Each number is 500 + 50 x the weight over its row's rms, rounded and kept within 0 to 999. Layers, rows and columns count from 0. Numbers have three digits each. The size before them is the row's rms in percent of the matrix's.

# layer 2 MLP down (transposed), 512x128, rms 0.114, rows 315-369, columns 0-127
076:503432528518475553521549485449439546614540533489446499513608511523434525469546521491382469473475538577529452453536547501552531555591422505501545506458589507618392448430541557520451528525475488485538514461539379535422487508549445508529534486497486577410520524532440414561491509500413453443558437540422451505513515447431584526516456545421525504556501539490487517483488552534430431537415
096:564545551501447526525498574547532465537403626483478487526526558489463542454519469536470491471425542528570560555448447546472587517507518495469505472446495526498529445507566471573545460498441454529509545430507543484521500465455551511475414437568515532520472436554337511490555456489418500475492508615498393389480464560514467523500589484399472540474576558461474426461595466469602508507454
084:482570536521415443542541567474606460455450529492566493478518534401521464481465488565450544460398476521485443473423560426510533573447486497444618533455436501554496518602477417573453528555466477491441531542445506566430594513512491458593465531428515432464514484464492487487464459523496613456468490388534479479535529530503452506575486536616473448526474463532559513500624454511521529448471
120:428540486472538533473427468489475466529542590514573399529534510555393511486455608427498501445477582538503474452471499490507492551535559435559447486519454546480466495510475501456522547437503584490513516590601470509551465430453549458509541464479466518565503603489444489403486402439429497509497478532420437498390510505545592582448525475497463579510532491426502582432460546500449615516573
124:464530540479449532427494552442513565443488515485432580527516450536484486556518440552506370447511486462463489532465465563447444459503588559400527532522474511539591504469508455608580509486445566486536538474511602535392505452458579497459520472449426485581455433499536431487536432579435504512435519526469467432412464503546529586518537467443532550620532570481510504406582485535521534519513
106:573539451542471516383444486556453507607422429556498464544364510448503559450492544471556476440613511498576510515533465490559514591488507527592508484493539537475532499529480427517536491443504532474555503441523586489452512458509592532615433461518505483445556466540413529416453488427434520424518512495479541582559492489529471498462496465448461519481438524536451570437532400539511605429507
053:471564592607481593548476604549508481562507470502478468501473487421455519428569534551365565560484444449521527546526569482455571510510509462419447470456531470462487509522570418424528529579522536435538442534435518440544520436550470508568436495517475556524483413653444519510440570429535414442495525570530536500483512501448493490442560511491550512444496418446471538455433496526489463520483
036:501614502500410596453535442524425442433429548496508495549430501471500458435531519534457477490540512463527377443516442539535406468480494540474568451498520494545555491522498453591593551537565518596525429538566536482457514442561440474522539535534462476378532508495423483503522517532445459510546476518470552631453504455450490550470529447574455492472613470502567495553600512460456426554479
011:543538519514510474468539456469431498440543465548512447486442464544537581487606433550482482550414597509491496455406436593465587420532443464482509505522503401440529547495484498511503417559494519517645464547562530543544508440471499566531444562493547420543486520513490519516533526491490578567524501461409537519466491578501490459554568521572543437567535503482518494458376404490408417472444
097:456522589496453584464438543503446538424500361557516539439474521596419547492503563449434496528426549545530594537518654475455471513445514506480528514480531479426448494472550505476513559468519469545492471514517596456555452454514501443462559413527520582454507434456581536538500535495441472407471492476402621494523442596500505553456391471506457546477467514532521521503449564517511497487458
136:452473460482486493465487617475584518542525541539460465565564474594416447538444563396506544554479441544544480543464475471537449381388558491571574497493496601537432546525539554482571438556452490500557423563527464508445475522555637524551510476511509450522480448476457546514519449558450498524468538463530509428484496432554472519514486468524540540537547382405492451482564442448464481530437
088:501448473456485517464478493513523420564416530494552570527524529531437467526576485550525547530492512543531535528497562520460460414521489412541499567613474529480538442486547507518547423408409607457570580566497554420557557460526400425508484546483443435482402545546523510533410462426602530497488527420437401573546487386471513528484530500495530541555506467488511488420501460498513553429499
086:573514540596511619518497514490472571544427491511506546544563552515417524449494528611523520409499508531432557487529538477481505509609502384505500489478557489470566508496478502532489430540501441523489475530459452484542497543489542533542480476546478489517612433464473525403422365485488454501575453493566496601444441511450550409471527419507519440409549406453430527570530536467427457461504
115:542465499525495545534504521528598494486506447500451607484470567415486487546461557559521544597410498576500561462492490514557536542499551479402517438504505494482543438541546391486398529565423440486467524526413530551530463531509417527572506445551502520445568435497514499530447526567489503443463517408427502541399461372477543621492520517470441459489518497498552475504592411528584443511484
060:521528450589494430543463555518421449512504510465548496456533538537485586555586406453462492444478485494494507558536658481480535453524470468520513418494574430563459453451503575438503455542468502480504587568406489540472481492547471551536460495516441541482571499488498516502543464408470401507463451578476500496423408524462480484589463503553615456489617507534551523485447535605434554456466
115:519507481570478477428558464491528567454432521545532473551484405513403631555545498502522536538405529416468460471561493478484501571482535427557512551462510544552530523537493482506397536498547501518481547503410555538455479640514388463453474490539456534599454479387489602454427504517378550494523499441555536552558447527545430509510490511529492479478510581505405435447481530524512521464482
096:434415478494450617536480487586460521585550525385481487500477543555496529486577452577482478507613456567479528531596507576482531525442451547518406580542480391565525433522490420470544460451524551420424460516487462514485436561465499617552551530458475441502492490502460353545509456478556436499570546533486514533467421538484554536486535504502516506497469538462531441424505454548509515533457
008:561390525500501530504545591472409498516557456593479559506586503535443587400588458456503383555559435523482521497523511483536547447544521450517549479518479532529471521530604441555454548487523490498470466581527474544467552530365437526421503512590447497518526444435477448402466538527469571388483500484571471464423453481470557502512563498433588533503514474466522549522463473517485511401496
084:512553475536472562489484540511459538537523500604503592485466457559538473554534427594516373411507484469476469431555586472407530508516404510502591561489487515457497523479616485415383528515488402560475467518526513455477507507480420555495514382579480505521523482441512446402458450492473451509473509451417489469538585396517506554542537532531540526566462459604516528525518521462525558499454
090:546550470518574478467566581564563529508531494581591536442464545451495488475555476473476477395483407588484486549520490514515494577452532507509514475518512473445532532494509463564531546510505461528504426383473483581471580604513475468546437399453534602392438464542465468510511538501460528478563473490411595390434558377396558555497500464512458507462488465461503544534573514490535510457515
066:467511432491539512496570551560468451473475476511561490383520562484460532508457432506457567527461507439568429415481491523415540450464450483537560511565556390474515551531503460601497556547572570500514480509543581538528397500470495486557543495429447453583496402482512533514545519441531329546516507579481493529533464533502440507506568534468538530430550501506441536443626500492433498412477
106:615490422522490545457500456602507541572471510466452597437429531528425493558432476505457477517472449558572513502589497552448544594588459540477517512463459495466447522430520488528464510554447489467482527588546500466356445542484514501505438567505457526496538520516505367430440475555534422533532508461507514512564404458416494475476572466502515487462550463539456609531581487590494422501512
098:481481532424478505605490484490481618584478482462402540490590511499497433593474419468503449540515483505558508533584507474374580533566455510482412606563502429477441530497528531563547500464527511529588475560527586543524417430507479555536534599487436461575542500559517513465507459497424482476514499429500404386439480445503461498462439460478419532487490519456514556520500424522487569494496
123:578510546553535427569452539406466423537583543418438511550450499509526486575489443455544532526579439473446524507485504436499447402525536516442492481463550554503486423527571503567423509505486588482485551405571467549440516441440462445534486476525507500491538584435537549557551532620529514444453521528464480509518452498580455445508453491528491444436609611484581495410509444424480507442484
119:518451481516514532491600472410556506520489416475491562480504523463486592440589419433506486519502503471479574575562545437535527531470492449557538442546568554450497434551535449466514506412505519516522573490523517334506581518555529389494408482559547520445387511504522488462544511450429396532565445547543594460536489534490469482429486550426525496497589542484471482478529551408465521511527
007:510601427553496532427598489475456528509515497522509542554556500472552512536554434482401468492470512433496532521599527502446472560483449534440517455470492546565426534542508552438554471561523503529507523520490486561492597561553486561539477442521475559481573457428448429437519428519502400531537520554406379574514450456520462548411427488528516482496477537536525461556424449621390537427481
031:578513520469508497555482556529454517561488508606480523423495541473534522430527507495476581558536501434583520421473535458425590511496529421499517512493524533592480590466493448543553555564513510430490420508511542608465418510494545498415514496540507540456560484486399447422448510456471479502626462484426444477413616389539532482471526533437574528407477430443471556505456542508521445487511
116:627485443472519463533460467484527468534464360492484502579485613495434472546407526506463463516546505501538439556529521522486526515468530443487529415472525522502562490566496477476527519468502508524540477542460513531514540435651473402569584487500554485428471490471549451458490490485602469532512435426497531467465458446525552641526503488499464529396478588418593487415536539465587449549472
100:581534465496534504496469413495451498541454505425430469432565484486557547528543547536492524532441528525547626577452483548603374482494445442449422501529576595521589526403502492521557558502563534491502458455512496389456555547433497488453487497495442548464504523459477454506493439553513485427556520455505405519508508453390468540430550546586484526561483518512590509451416564473512552443463
103:479551540568433527469562471488557535467524482492481560505429611390560463470544424584509513425379521536551567479472527557558461489478610564533598538550467486485416447497435479499474481462441509387526491493438499461554501584523440560594541452546381495459546481593507549397426493530483482490484456472516477499475528504504505452460515492510508476520550450475522578523489542504381512412506
107:496457445577479570401500504551573470542527490444461466487505439514416486482564547406571481545446537472514487513426518496504467456470510589454453479408438517531535519532664447496576486496494473473518531474519457549491550567585543480393530433565391473611511531542636491544487583452560488372494488490554450551498438458469463494476552480514528494462457515503477522420564494480504530518534
109:443505432500546482526470466488552486514450535431537450513485512443577534469519488536589568379529511526483453591548487457497463565544479492515557504499398479519447558511435553600521509577459496472579555528518405457491426500485466485555422434527488601497563517461429460491545523576426550379435548593536501487524520375505433565555439531510521437558518444475548478416489566459452502545518
119:505595506429506554514531555540486438512526531499541524464515496397504445525473473434406575517491373497552425599507543504469506495507508469464465446526548522511485445593513431476533591484533543580538465518599556459479456569569454484440482429471541531568408476464545493403419464481483461532561544566462395467537526504455458535509429538468480581487499604443375505562512503484468571543498
119:496524468481420448517479563506495519427515603455472507453506576535545512566466480545485453533468390520531545465440481487441499508423496512522511510545410549457502555473515535500510470492427429480516547427513573452470518521522554601457473500491529497533630539419473582497441539573576441530478507504494521534528523505435520518559424420503453564406528450440432489596501519663492535466358
055:568503491474535502470507434555582439494489467558447460503466505575408456580502477454553447512552491493524568470487467515581570526520429432441538479547591585449524554498501643547511498598453473463478453491401600462452583413502510462510507468527454490530517480569530536406475494555370492445485509415503513439509558502518543546446504377517497431431473512445542455492501473504532592533538
121:616447533532469557443584551486541532410484519321559528565482476522572444481456466440567585492444493534589521472506454560529527520514622568462526480421473497521557499482567540519455549496518497421559424507423441467487449493536512519456411443497586550513520552459467510477476527413431499499503503511517447565463493513494435536470502435428496394492548594489488500467529512459580469574493
100:475517493539520561529535538477438569552515412528424527489518475514471490543519528556445488408576530384578481475610461497505557495407557507416511483538518489533417487513607579515483570459464640457499560384543442549525474530504533519562382565535483553518544477483498459432545480546509564433533455428525539477479447491494493518498501409448478505479489558440554504479476413459380529543485
038:538477526423488526476621547485545474556571395576372479456502602553474535460584463463450500547512478469507457477467469529481586484389409487476531488504462530539495542536469504518510404544461407568583438472450491525484515458556434532548461597515548490581502501518506446486497441498472407469549504546625599521472484523504477485565515453538445552493598486512488450413470465480530544421508
121:499613423504482569576447471596574529423455548577413509457470483448463563492534465490464454576483573468473486510503488529531349510478490504497575518553432474549439457490446511544583490538430472533520466591419555558564421530467541546418484542468525592470511448496413495469508465630519557547466454484479520512577449513510463448491458566575458490522569420495544496455498548464492447459507
113:446435522507509504552539439462532526568379439410504480525423561533557553551388490473491430587494429576568522424444555444520532460551535559515465495522531553644437430448507476459504440488462558432548496469544448454529455542519435503561502487494538537498559444577493487507545582454546449503450512548470657399499542467494460571596523490499525448544501487470517508495446481535470494509455
014:491513490473552506499494580529475456517554482478495584554565542530342429514562531537459538563478458518479487490465398501556480432544512584392419472579521509512554434513473472551474551525461496435525532474640498580558576480503595479527467549453478452583480426477564533461442480550463570437569463429540508523474498516536469469572499418489444472436488476528481459530474396419476555433534
109:604573537466432454592458479463444565512488445559576491448571517407422541475476433567479412523469539458499509465524530581571503461463430492508454534457551576497480494468525535536510562508468409445581464514467534613440501475401471445583497499506500535514499533547581481505509417458468484486493505568478553511438396488583447525519422538481490514516461546479563530486610512459595393487451
056:542468403494515619439439610447512519471550482494490493504523537558436451502510472491398403497528547488437479552450530504583478501453494456516504444599475519443488485364564570491503505446491514492524489549497433576468469534568504501579613505554541440490420561478554437521534495574480496601525429431454465431536472451532470495593566485427398581533511574498536472519485522539464541527481
109:408504493448491529537471548429465512395559493588566479487498532506489574562610568462436568472402510448588572505554462564497538599505494626408435457472545530483506479492503479470441553505442479486561485458472571505624530486545484542474522535489524414441524517474512575452409502502484491572448510495451459517502470468513574569518526519478508488559516368503503452464477427526538408469421
013:527500466421592465586481537449457535534385405498481565485507642460458534509497388486506515492523409463532523467560496511450620556509438430495496450516518587469504466561459521515484514474505507546434462460582473502536598480531468509499474454551442412500524539527496553481454434441562611437606430515440491458455475453611525559506472593463526450541439538485527523516476485496479561531472
117:384463509506520476537530558496442426503512465421462490534479503530490524618506498489475512515444596497542496525538559427390540508489501493550499512477457531561480466445536575418568479558487492474475493497530579475460490509443513468597441404535568476559418505569567560510550549508437462477459507481648494443495427503575508485501457478483515482411487478600407532516461447532383598597509
121:526479493463499535409526429503446530430534591478537566482416553438621606597542524525533467513525480461472503596483528510510546497590532514486478436573505516517451491523475521491541516488551471502506455482518479514504528467463495580462497493445450562450387459446462548443480624419481407480459562423534449378592474515634479556468472529496519451509496468430468549557452545522459429548456
103:461491546420535450479476404558515570482503534593457487488504540483458519482516457541487529498651446445543505408509530530440444502509522485426413454430489586585545401549476501577543439503505491528455488463528514613489437502573419524515545543543541466439489532535369437477434477482443606545482498390457551530541493492530456488543487514592539542562496418519569503578503478488474513439523
100:503493468502422570475420458548574537463463498471590560506603495524514447528467469473521501527443422491470398582482568511514514503531474486401452598601486566479523466581470500474553505533427532428476489517524533517494485457563493545527475470524429401587382469523473552431487456505510515464522464432454518560456538481514505521598442622573495495577444440586426461480577526492419501549459
103:517497500362432476560441486504399515556494505460544562520488517452530445431475432515555439532485496561470439562602453450491411569463419457481524448563463569495541456538554541575524504436405584494434532527521509522506498430440482509596516459388501468465524537548459574492509545469436504445522480460474625486509503530513432484532529449521528622573560426456572550503503484570532548512495
093:506540459490543542423457527503538537497419473523555428525531447479546470447616501460459502427610527518485608614415589393505465520508454591427490488497572552513551485466521579540404433483550524530507377621453547425514527562520521512476506466494488478424550521445420467530571492525538497586467567523507453505491456451415430485449490520468513502530454499541556510499465443534492505440549
023:459496467553501471480496509603438548498533482516469493482386483632426479513522456539478372511533552498456462519481583476533552489533491508461515526532401494507450549436588440545436484451463466602519484551461517420481489568513326442537532456538469493496523468476601526506513420561468460554509518545433515572507538562430419499526502527455475425554573515579510492462563553500542535577444
139:512472457491511465479511377511589485459583486514475588457512472431503448528530420509530469472530523442604422536507528475449527434528497463597569501471485588481466480467472537443498428562433456561538434546461646498535487469504561521458458471509509481452439418552421623525569458548486516599477478405512480504564458508491533581483428608500466521571552414505459544487511526512505448554462
081:486424524429439491449509567468517535471466453537548548477449507536510370472518518500459403518504474471544499563477526545378510509587500450533438460492464533453529498477519550451451525564519495518409523586489370485443539433617449551409483488438535560532505594519576483438445576432537539549596527475417637445489573496513451473564448526483525532549527511473532559511477524541523477469493
128:595509472507466428577510492535507510606542537538418482581497470529531565484455472533437495486511472532476409517518593443565478480470589381534496428438400536454453476507522465513466493459488504507534554485525414493522510575406454472511506523486539551396544537457392520477551561466504417544457491455419440521485374551515502529537559498439489622495467588517542619508525486442506491529524
# layer 2 MLP up, 512x128, rms 0.229, rows 316-369, columns 0-127
111:505457489511405533525458598514501436491527558547493571428477460499425508553549483500542479523391536456506573540434488580476526527502471460533510500485432517567521509600434412588477488483421473553410516503505513429502437537483562470459511519419464494511491400555460492527593559488459538474607586539505560478465456562453513478580451547539528469574484517408523398456408510433582579489538
083:467446517564501409494508430542514408511424539526543495465522572481516486524517396483514516455343447447535484519524494446604537475505491541467505597553531518440603511472506541473495505549466552478505545547474582513543448509456513429681510496480548505480484509513548448487458418539545427472488515469578495435461558518547549487501560470546401520550443497499504414572518414555514551396457
113:483456467443524534519471514472531561525502530539574427519576420480513495494531634500530491442449531412521579480527465501490487494443533586520509518483496469477459541504383524464538509555537525403586578483594406547514521559502524578469513492572460445489458561563525478502419462450594534467452490514459465474387456458463527569433537472447618544412547553404514537551445444496454497582478
124:471465553514448527478520572401608620485563536488491495538450480421478594452540487586495504508564546522400560490488603435412525476584510523502523514478507516519480511484501428517467396550453515513472539474377555442528547478473503522503570534434502431485428443521471515523548470555489485469481543447477556524599444458542441478468548516549537386561511501475589525422385490555475450498562
105:462555446550467565466543506483472473460519463555551501509430454480492492483466570453543532513502518547394339451470555508536567552442509576459522409437607520496485435448512434506528447483466579492522453571400561464558544526509511488485503533537511471617495524441518488487495510529476513458426557488552529487520590397518486506439548536502464523506505569445515531453624440539513390601407
054:436515461520522512534474535412521522543506526455469553447480537522462429482527546401547517484558630571436468575545402535483417543585541480550456546423499464493526464565507413513489468434434493572464470413584546477407470518441542424420543576436558506484496491472584467465507551573433496551494482467559612443487423537532519488545485466490543507485507510528479480462550616481493597471444
032:416592501561483505500474507584521537473455524449527399524498573515499446457509518554459561487442545512535384472481465477498453457486520592543541411402570554539595535505457406567602457470570485486463513471539468437532518514556505477504440433500499555444438517608525550482537413508450476515478491505593496529479555496513395496512526390526493442471513539553566512539535485458539352437503
012:444495404509552492559489541404588522458446482502510497514508482585428520479513454549477573488449484438489413455561478439461492516524497510540499470488413412499476467479449535526422531525556408600511561535457481603509499460459575580508474411494462444509481484448510478540463531472463546537497477447542613450515432479578526582550423520450532491567515450541585568486554566619505436402563
091:495578444568427436568470388494451471503419521549469375516515520463538494473482521480499540557515437469483511590563529442589457512533491414456562614428556591466497415517466509454584439458476514485486519538596460572446569460563508552524506498528530494519442468485441446379553551518543573481495532582442444424453473522533446526460507530487586491424511566531500457492554479575475507519475
124:455602543565467468513488532470433436496569506549453449417418493457519659472490461562534531476539580507416482558402501461504498449571537522452495525415531468402481562561523493479476470551510529560504458471404471529582526484492477480455532543461499522510497373581474512597477455554471483512672498507452491514481488586481570487496505522465476551476530507463586507483414511512463515554425
094:371549535492453479519431482492508380474587447479472449539506479484523636486532497506494453461492505470416348530477519502375502564489454556483514466545475514528454441613422494485471621579543440460505470476471527615475514481536578494545547478508563424434530498512545508501506526597531514447510533549521472451587535574565486492551491535546433527478557512445501536465483551477538445467542
086:545514512520512462456509439551514509538583548486480423468482448581477439470442557476480572409560454506465487489443511487436452524445506477386513463514532514467562501511434659496469578471506519479558494563528452496493553501508542522493473592555562479482503468500511461443517397595485573531392437446550557379492486538532466427473594512562600503438465524536425570528492560599515509465445
113:549472536546575422515504431472535519520548530489393422421542506505418492451598543410547529459515546447507441554482506538498579573579500453464518498472521553500592559517490444393449461537543518484446514507566438518511447478564550517398574531484534473445503587526477477419526483512565484544447505488434512353429435534532514500534536443498407532598497462510506449555479614489473546504474
059:395453450570452514544511576416386497441522447553495524406406451497499498501496518590495517416493474415539531527427499534540454495491462559496558406515529506554545509568524504485512546479576494547537524474571538586560505480615506526488464465465420444489562504442466587552497482495496521617562457457480428424478542466526498541530519466514524460427426477546601506569446383468456546477467
124:478440479510543430447476436564420471438486432562498392406521458603476577509457463515510525461554512514444469494555560479391468656610511516470499486492472455470451457444513484512482474451485511478527475440535513484533510475537598468422513530497522528499531486569608484522592582451583457576490472566546453475524422549486529487544547435467451522565449493537440588570487484556532467418464
101:491529443534494426509492521486562529464515503529459508461560480498381407551397533520552561449516531515558531434444503512521425494509513618578503466485480604514537556472518621491480487502507320460552598489559386536528442553531534449458507587500561517471503552552521517505426484454475526511435511491463592454497504481542492450437479469501387529484574536501434515504397483547462512462480
008:573548427497589440527463475511521528499471481495548567541544378446473541480491479533457470424480515578481493537585393499496490471491437547563458560436454427411510480516504428426487449479421449508544484510543451478523498474433495561416474419528592565394534484558487471616548482531512550538444548441483518517609529515447545490552502554512572425560477507495495543541429519531530553398415
091:534441496502433555532499624503467416495479507507464448526526384520426554506603548488443460508453534510440571545461537451491541493557609384492410492406471519528511420489461536502553460464587485474444572509462496484530509491610539529517499515608554582525592472587516516425539494507492494451506411468509534484474526419462574454548466505489522440489580496511449476501469391565435525460533
092:529537445474571481477546468586501514498634483565543547502429545544597442563552507526571428390388490526442488511538499452474465481470506465585555464489505507514563537467445490499498524525536480550556536490493562490477477538497385559493444495570498521470510438471428533495367499521467486379467601515500562483516592505468429558437540455545507530400466512445488436480479518392592509519511
068:507476463442521466542502611448587574504462496486455434397426456587447544447579607484545538460470467419505538464462429516397474556539504540481480524471495429486441423541545477479527451547518434573493477458520493517502486513511571502458521531434484467384482536574581519550557499561481516466562509568449516470549422467469393533562548539499498494431427580458529501489602586508502545433563
115:488462528448460471473493456458538557445502438576459427416408538462572489479533606531480476620510486484482502466470437533491518513514422485539478501479438587520522507630582484471455521457497523556444470528501503564559470566473483592489563420462542444521519439554442466501440478508497647455469541469500513447531500582542514455505434555470580489471465546429500557534372558572492549455587
101:508454531598592522568529519537425457467526459476491450565516520518569538474461537554444415544477542466457450563459520509513494519440521476554374445483461515587412447588398549432516473484551494595445517513508596495524494528427555436500471533535547361512564466506501486577500485462461606437449491523556504529495421491500489413411593393558492553549484499482527526498527530477509458464470
117:427485467577475460463466376535438492550514544527561512506552493531575433582532444556564501495491516571448459461617552449520526425463571523486519496481452429422447491472451459574506473404451523473488589426513561486474387481448460529498503524549496391442558410481523429443555570486490546543536492580546523604509535488579511473424495484508557521528424468527581462502553535576517511530467
122:428499405449457533504561451481470388460450583483556437461458460580569515535511473547474492515491515521518510493530499483504431435471510573370500538511497443546497537552495520492548583467531569515485426507568543591444454502456489492513510520474550427505569395452506461544549503495548588453491523533522452498387503496587542510504554498561500468464471466452459453496452568567582642560363
008:480529543508436562522467492441435507469455431536468505388471465531437554472500445508456501524447540483398563519481584518503428557500502530549530496486575457560513502497586584430497528476540447506473454489521572522494437567584501528545481421483447463563556613478486546517458436444417471464599484446654470476536490487509584518484443468554533496581518568576576494579426555542427528454475
030:554572504476505487543520537561537443494505534526506558392554517476546468537450541484471613486507518490567534466426502467462514537430512497465473515541528464551458415355637471549528503508448461508590458506512506583538418436519521472498409462504469524497483522565417472375463557493401506428509542460526455468519573435509459490508525561499566458395412470593468575481476575521520433539493
106:485450441518522427591445426470533526487520466600535501611486491478508534570479499544491577528509371577486503514499507443462504524519542489435417444546470539515543500584460455505540540496605448464591596482565498428495546431551410531576521371542499476503456469454490475587466439490531440424493445491568574480467490461533531461382451471485480507455543476497508449477467500501596462592524
096:467545511484431506525455463451462503392520490490646481483536483532545500552518487573537495572523597461474507538523495524518467495456454478434519503560501570542440549429525531441492552468561479547496491490470522564519517430445449452567522473547538464521592366456468457475418439402560517420504541514478512532423555514514499417454637447527504493498580418515432535424495574550549622479523
116:469510483527435478505543505556480504535443632555478401541483433541498372636384466504489486567549402474468514459467439494524478525470448377553505490488545546607509518534493550522453570534530513542450504437545503567434493479512557492374488613439551390491478475440491458508512546483500531504543502513543604490466461415555490518534429543504468537553478491539461417529510513521489538513484
114:511437495491607566363467445499481567436597460528476505538485462573489468441529509537499519604491528518478530547410438452458478480534468590451474564506493440599561526505538412491525559457497487501469461537528561525577498509434579491441578449535400457557498422539553453503517511449588424471548536423500454498487445529490612504514489502549560466487479488509470512451567479413457615465438
123:554505591494515471555490553494455489446524486507481562470500493559432521454510492460458445556515418460532579468409627519451481476520517515481461550551537491539545477526423475395528439472515522624490416458426581479496570498482585449523582604454528518462508515543525519519440484445534518605549532388520486493464506525460521412545580386505471526460432578520412516514472408472532448452457
115:532513530434451618429463597513514528540549534516550523496475436467488553493600489519472574582477472498573369565481524491499520511473520421463496423487543566551445481541411476457531514451609476499437511447529432388534463471498446475470555474499505472450407545456531441446412510484534483625584545550515531542573482525446565467540488503505528545502469450526394448545455572437522440494475
120:442505535424512614462518446514481502477524469587474486472488427463434487476532569584513494498485446469456457527496508425454452493422454575518467483596567521582557504553433459513404587386598489481498471523418503551484495453603544582541584526412460503538446556485584525543448567558443594542527415441516419444531507481536441512483502498511578485546530418510532475505531500547480498432530
056:460531420473492606537448565468548447489414502525475541558463523556399539469532574581496508485529445608458456446485548522505501586536415522527540465463484585513503534438516490484609451548507443491472462555476481426453588420426484523521450465557484512455572420505558456486540585493401570457603472497493491513490500583546484478424474543528500451486541395393495447540489461540591507499505
135:447457449423445527434426525488429562522514519474554525607427407527494518550522569513446530504437524504461489464501402494601576535529535531484417389498463550506448502554455528476464607525489440465537488489516540465521489483544613460421545517505505527518569537507578416504543493505503499412507524482431498545542517520537436465504509497572583416419469519497502423453469577471608610531419
100:596640381466521498498579450527532522454595512451565497445546511533566495526494458544558442487531525510534540458620479473485497512556448490496519457489435522513405459470475471507507509441555456527465517493570476451465453408428438491625527513541589594467464438463484532503538602497535493547474463486442581501439439489536440436471549506463520542502520458538519570472427556575476539425397
040:529461528522431566463483514483559566533619457533495451505585585515539551537487483429547581471515524572461419536542396495493468505454462452413454590520527450360514487572560499527486498451453399514527417548513522459551403467531547491449469449452517564483473525520447536574556503503523588500494491536519558443476444407461450534527495569515483445534458514432492504465510486603501412500613
130:459356475500515459502483511484505488450496489612476558525403412427602540534543498502479498433511433476485631392563533516478502471476521458518514575438534528542445554539521542439477483512492536532614530465516514521525498464515529483456587520504491482560477512427515496597424559444557593523507513446498464414480485479558413450386562355517491503493507510449499474504557519567523539439549
117:485433494417547563458524602539409457527519403444506506548426533491547548534470531468478499500509494458561474499442532413504495453535514440436556544601556554515433493468451501412397441483525410431557522519544431530597414523523373486569567488464501417515525552551549468510507555458531546523463468542542557357538532502511509478531489562539505474482539529544543478446538449432543539433560
015:594541457457584464467612437559491455549479509503477547539529512493517411537543529521532548528480442487519528483613455485495432384582510521489509544440449528514424388510491426620519486441488559560500482393500494532523465494442440483557504565521467468459543456474471492549547608542457466456520428444524516541471406431512521469430402455535568473538522541467549544508605506568527510437453
105:557573497423538432572486516404560495464480418507512390551591433432465552580511515517504450495473374505616526427536537522503556431438585567507495437513490487512483551459517482498456531484579534477523498536560505538477512442467513490456568459501538479515435456470582406529526487550542523519425552469390484439427519572560438496449512523528490552613479503461463450530497437539577414486541
054:519474468553538439486416478472577512492472533482451596476522419543439439515513483502439442546525422429464545468541486435543494500464466475514485506438495588497474643529505452430583483441553434573429676510511534480578555547433446496421495520594546459526481539423513396446498480466473469510536559468481554535543488516479454572526539472529565523470514595573490468496392483509546526500470
119:603533462542513457529532483493475454503450598491344489414457529503440513551435493509504500526562495529428538488496484544490420545553500480568514419506460529493605548486569522526445470501516534502540536493515535538512426464458521551427557576540411551537501483530548467389554593459535528450523530507495565501478401504454541506552390554478443442441444419509480545557375530405470550549534
013:398579481467511501448532461549521397411402516405482497554539397549491493517536452524571480468484485557494477411506458529482528540478488596473561496542455483455473487470524469644504586500451547523488486521501585576533488540423438493542509543544527554546543536511543531461435514535470545446489572499434433508544450512584427425485493488596531615486553492469410533447477570490475557543410
130:517503442472468613538520530423566446546481499547485561555436462464603453480435446476582518414581528495550523601529437514576415455513481478483537531495556512434534450460465480453524441451597498535447437502558490509512505597479502609456529502452495471482522486509462486504484432561496505496608418436490484535495571503458449540425442553411487429491551455512641485471563496562568480453442
119:609499438511540455552522527478403473497570517542559534505557491532528515536497565459540502454529579556501479488457468529444413585489547347535482564572434525508525536495525446510516417580474499512478529441487585431509435515522447590503544529524427391500505464445437481509504481452517503513452454427577483573389477532498449545394463523495558484509416441442468476593436609489480521530516
104:482589481517541513573489446480558556535610483549524492359543563518436463568473503583559509547483487543482543463398542491463566524527476469441485458516586450521502468502507486524465456477435498503506448591500518439511592511490499564424466488502474582506460503554452544508571455474521523536446457601518584541441558453475403530547513619406497462451467407491514534437420452412504427502564
104:429475577506480445506609535443461479502395500570493488526432440397443553493576507436483560457543507483475508476446508463527446520522463504541539508496502579490493488468486468483540458507564524547615500447500441539473521503411519432472552535571556437393545503489512533584397500422495635520614433500552502496471401512568479504477523405524507524496512627486562517527483528497546484400462
103:440563437452415481496531489538537450463572512518465481583482407457527465537561522627423457482480477469489548502447420427545492539346468501465580498450583521493479472492484444460455483548566583452549510446536581553542548451549559495593450417542498555483520504577497528629448490460478550530507527463430584469468543510528477486506540501532501578446524524429509493482481417588502408493507
101:420540495500454530524504487449421442488416480499561472533507517487494507609449505485580440513505448531435488509535415460426507491561532470479506612482461599518484524587551470462458537598547406575567628499530464486515586454493469515448494503569453422634562465445418467485465536457521542519593514560412518405504545492506466455562460502502580516482529427473423468538488493453551527507520
020:480481546517533436532544512487545507491461491505485436494408416468436499474496502545449380470531510425430490612509451474539490495485564421457440538439493492453486572550544506550466492490523455521467571622505467422475444503516437538477615496477462568424468503607503508462530461471563539558489478509448499478506492465415538577601569443461496481503570559557578590512499485598412574482603
131:480428464399506505505494465398462545461427516533573607553442511407496454461576577424532493520502428473624521452489433445505483401527578566515511462561506528448530508472474590482498520482511506492576444419505584460546450484511478536516525518558540442483400575435490508532460538552544530521451583487565449430525515452482431490434526487535501439566571446552471482525588574533460449533434
085:478530484480604538487470454539472440554568480491486519526521542495553442551561514522493537543581569452460535435473484488571465476456550577469410527561607472467515537546514484460518376481444545500476522461517639507595473494457495578546523532543532431548476391501449492501506506542520415578477497440524393488480406380453486472429460549541470496590444538541516462511468516467385528537441
122:489526488440474521428524486503473500543536480516524508460540530390520456544525458493511498567494447499522528491464342520450538514585465681451408512551549448436509468461532560493550567460533593504524470486487572481433415441541411576564565448476602542514484470511472474547513490595510507538517522449489465422545511511610549440541421492492406454464524433501445478565551454548535503493529